Each number is 128 + 32 x the weight over its row's rms, rounded and kept within 0 to 255. Layers, rows and columns count from 0. Numbers have three digits each. The size before them is the row's rms in percent of the matrix's.

# layer 9 attention value, 64x64, rms 0.232, rows 0-63, columns 0-63
092:130128101165140167132118095085132126060159122104138153110135201096127151118101162099154132112107121101196148117117159144120114149159086136153142152097164183106115201121176161161128227140111081
085:163126047108085165075133143105112171157129139132104088164165166100079052136105198077155124163134149167137105113093070149124093095127103149162115119095184104122089132139118132138156151152149102
086:169221106141100137130152117176128119107172143091084103160097138162184120103093191113093099178118101152144123167152074089069177152094102125135101128072126153130145174096149141113111134158119105
089:098177167155103110120084167162127094141113151133179178159099096109185107094092088158108107191113111143118176139134152141120191144084136099069136164116025128117142125150138105104150141100124132
088:097128105147154176165171134131154113095123139133148151133138114166105129064152112150126106103108139116070124115143081153091212168172103053153150149110096097070109096147199157159128095142080157
089:139188161147142170129129127151097103064165125139110121162090130073096120170112122157078097053148133121192112123106137088042132111126161138167170099158132102158110085104064129133113148133103154
089:083192073115122118100127113134115119093129146212072136127100130128102063132100103175102083186156134115131154129123091136103103147187127131121065105089156147133168089134082157169148099161137171
090:100078161160168120137088146133142080101218122086100110133115153074136173104118106183154093087152124073126168145130061101096067107139142153118100155143164140139183122110139131109153125174107162
086:160153148165122105120050103127151126146097150128159090135153162106124121076107129162137100135188093089117114185145112139118148130098094067115132143077083153088163198154125099091125191140055132
093:107166125159153127106101116070158136163153107111112165137183114166122129136171107126129125135091170185105051150100146109096189081155133111128142119127164137120146218189139082142153089169159096
087:075128121150143084114153139152071114110132105093118126145139132143154137081154114122075166098119179117159233137115053113122189091146111184128169170147165155120135122133136172103129147144159072
084:153110168148112109139157096163111156231195102100167111118165104101108126170130171141138126085174143135085150171158112118148163130129088114184135126167086102141133151083054111143113102170151115
089:080088067159133101116151093120100113192116123144131104112114143065076178104144138157133161211148114163095178095097158133093193128151109089193138135144139141134159111155115136141129078104125170
095:152213188101111165127127131129126115116133132139140187123138147110125076171055126135109050127210115158194104129139114124148188095079099102114130109099114132158133138106093131174132152091119121
256:197111105097127134148156122151136052160069102103112138058092130096083113134123153115129072106158160105148183184123137115156161134097161175138162156128138121071083118196174117131136093123118140
087:106097139189125142148108147138100124157089104071168077136169201089147145114186108156162175198119116173124093156149133121188196113145116143163133174112114145105170155120159091166141126140108132
121:172191094055163163139126107121150100149081102089132146072159150134053111163130128131129083101127163158136177114115103159097172127074102165097136130113167144094066122179165149139129097113095133
090:131197069145112151126103095102176133091102116057191162130136158117095111134172095196186118102175097131166088172133171147112169137139102141132123129099157147085102152135125139116112173170088112
087:136149053110095198135149166138098098158119112156117096114084123089137160088132119129149161134147079128089128103171147115058158128095121142105152126118121164106136043123144138081071073178123173
096:096139077158093080138104112100159139158207141074125176140120109097118141186209118097136070125150166096088100125120125132129103156156150195154110170097165105108146117101140105151090136136128070
083:115167084107165076133137136125132115119112068148105166122048107097147143163127111085080164170088114174187186102124156104153103128093106084157126129121169142167091117131086122145110155062169096
086:142179156114178047150121063129133134169114092190135119075163118093115108145117148084109138110147129096098182108135139129161133068094074102179139151132156149152146170083097159140080085126148123
092:110150090099169161133109128121096126195132106101115164155118136082080110091140101168076126141158175074121170063138106154160191163159161152152117149130099134133172044106124128166130158112176141
090:142165142178128107111162120091121140103119205163170108094167108132106146176184096181165074133062097179145135146150160095120156123170163153086073145117156133130167142107147096153107080102148157
093:056116087156179078149141176095114106128060139089109089094113142135101132064161110146096125101204103139071083140122135134132094102142106185194129139134150080121117138168149122096130153131147112
086:146180100155094184137078182111106147146105098168167129205124108126114153122109136152107084082095114159118110148138193143177118153079102109149141109088078081114112120147088083127092145167186113
085:127129108109173125187151114101119151109064124113080194136132131147133148103087103163107159123171138132148100106083221140075139138174195171145154080121185148160162153135109152141135124116160093
082:160125128096175120163137093073174126161147138138090051128055120120095098142166128118095185179087144093169165134140128109075073111142168137135085109122165127166126143136138108186107110085110165
084:063175092126179134138211125145134120126176152179105111087051078144152139127131135090078074117104173146132108123088120128164121137138139125128149152175134082170112121098120081179111141085116161
095:108193082141132110125159114132159117079119131074102168170091126179092153147181138139035066100117103167127161100129101095122116124094119083129112143121104102128114091143134119117103191114184183
084:089104118116077170112152125167127127115187141127104135113030111083152165165102112131124120096166092110128151094093157142130123126149180130055123134128092131180196071127127130133133098109173189
084:108111175170095075145125131126077124062133140159159144144123182145169110180171148126188155112064114204170083145148154141126130077145106129170099166131149152110078167146134138087149128105101143
082:052107060165128090087148170113197125201129132147093097122133162071131155082150090149136089133115162140168112120069144183109127126099115180129071136110119114115142156178127103161146130128132113
091:158105142167122113095140176160105136115226145193145116134139109075115168107101104159136089091105194109105124128138136128115094136161076184175134153163145104114133094176093103093142184113173128
093:174174132083114139115130075117102103151100143083095174096044176138162174139161120138156196154159160136090143125138123167177143120112149167114151095157139082148102053117153149113121090156137097
091:128053149106194147082119150121160109135114121135102111116137087109139151144088140134108123205142147139120106134148117101157053120105129193175098130204148121145134057167124148078144115082090141
068:068217132148102148116127116136151114148112150180146155119158164103100143127143119141138037161120169080153170101172130073162129194084117097110134114182139119098160152105110106173123141147135172
083:129156186114182121133182116104136137107165155176103144069128120150155077147095117132109135123126045137106089053114122118073114089103090063144173136118102156161086099150091134110122112135186125
081:046047090113166085168126127126139169170142120124098106145153112135118150101176144089122194082117117156126102086092101135119134154129138105136177151053131166134140118168091134173131160133181158
095:146139153156132143122099082109127141112063112133151106171184114139089130120103118133156114070114091139126172138085072136104137148102160114107054128143161123121155136086190209110130143039106158
091:120106092188117070070107156150157122151191119136116136148139111092160153129166145094169147126100113033086143088121152159118144136146168170198088167121115127145104091113115138114137123209143118
081:131161105110217159123146148153089101155097137104146177177101143115153118121091128168041117080137203120131109118187206116152168130125110122104143135102173165112089112144128110149088135116145116
093:129157069077105167133178111128102129157138105127116106114091166084113130089102106166117132083129169148138075150159073174093201099129102136092127153083095103132130138126157105104110157181073057
090:113095116123156187034128134108158097159145132121069085179136111092079141151170149165124083126100131145188072111169130130178138173114099123147120159136124166123170132106145128166110057144099148
079:106127052163134175063125120107098109134051121068100127126191130095097197138130132104070128114150093179106120120103111157129103171135071099152114096115126128107128071122140095146169097114100137
093:075027140057143123192200140135180161139196144161115145152125118123138117100103149116153208117148126096111128109134111099087121108131153136118121146141127151144103152172107119104118139100181166
089:204142160152145111154113117104142128064166106145146130152088102142144138149156168156169152109130097204187052193116115165105096120126107124143130143063172101130153175129141143099128146115166083
094:129166223119113124109152082128106136103099148157111138106135112170126147111098086177131185143114139177119167133116144126159064124123115112135087108177089126145147025075106139109134070144119163
096:161102161118116156134167092094137110104201137192166115082034154079091115153137099128110115142110156199145128139114102150114113101121091122101179108095105121127129099179116148095116158202114122
090:062135072150151103100139106150162118102051129140081157138157135130149167145142112085099144162144173121137142166139116147155101090055140050109121106094081093131102083121083140163137118107193127
083:058097201099145102122101126152125121112137131167164124113128108131102179081138131113139108185145123107117121129179097071168110212113137168154136141209165073122134101107096139134149171123095166
091:112130090118104125150161124117098115109140141113137161124084125140131117128168149067099138164146107154177151116078134164161109133123134009076211151118116168129109091136157143119089100054160152
087:122111126207145102108068073149091141124099128099151169096180125134162186181104134114082115106088148077102171149130126140178103141149131089126105094078117091123124067097111105122183179124110149
085:095113044147095197138116145073139102170081110103096090129166124109096145068172148054129128130159151168144132114079161159115164151139154173123103121132173162111175120185134141170135133124130124
084:148173099080141073149077114145086104077100096066170170189103108107117167160112131124101074116142164114120184141158108131154129130143171092143164119131175078124115113095150166143124108136051108
297:151079043072086143128147130123097086149130123068073129094114109080103126128143142113156113137177209130132149128095129124169117134087180198131134145143157093079118138174160107157169130121128152
079:188145169094137100113143149042164123134154149138142118095064152064107131156085111148133115141138072157105092086143077099113171135101084144178189126155145129152122061097116159153127088121127134
095:117120173113072121178050108082130137142161103171140089134080141183086141184203073125152169101150136103121078118117164156128098169161088126151165126145122119134101082133123117107152114185118118
094:131142129148189095145137115150112105127161127097136125148066124122162069093175074078134181121153066142083176090080120164139116107085094162150124120135138178116148169199143145106116142167168165
085:116110102127111154122153130101114148147112103097093101043102168139133196073121168189119199118101108178119098134096095119053118173136080140131122106123058101131116134102103096147145178110118120
091:110202094157213145102122083163086117065082108141142166146164127153099151122184152147095164081133115134093095131176186082103143171126121060146103155139130126124102135103120104125123170124144128
090:113132124089126155122155125155099110087084187235154150149160103117123071139103127144133217150119120133102120148114137114099190080107130127129091119119070180152111093083099138135098144138177127
075:158068111066172147126123102104141115149118116118183171127134086076144105194081126155096193155137146137136063146159127111096156106161141126111120125158108151145112081132134095072134120134032113
088:116112155145124125139152143107098107146172134115134127082083169167127153087141129138207187149065049099138099176154159137128088131144131107130126115154097132144105076090136049117117129067111184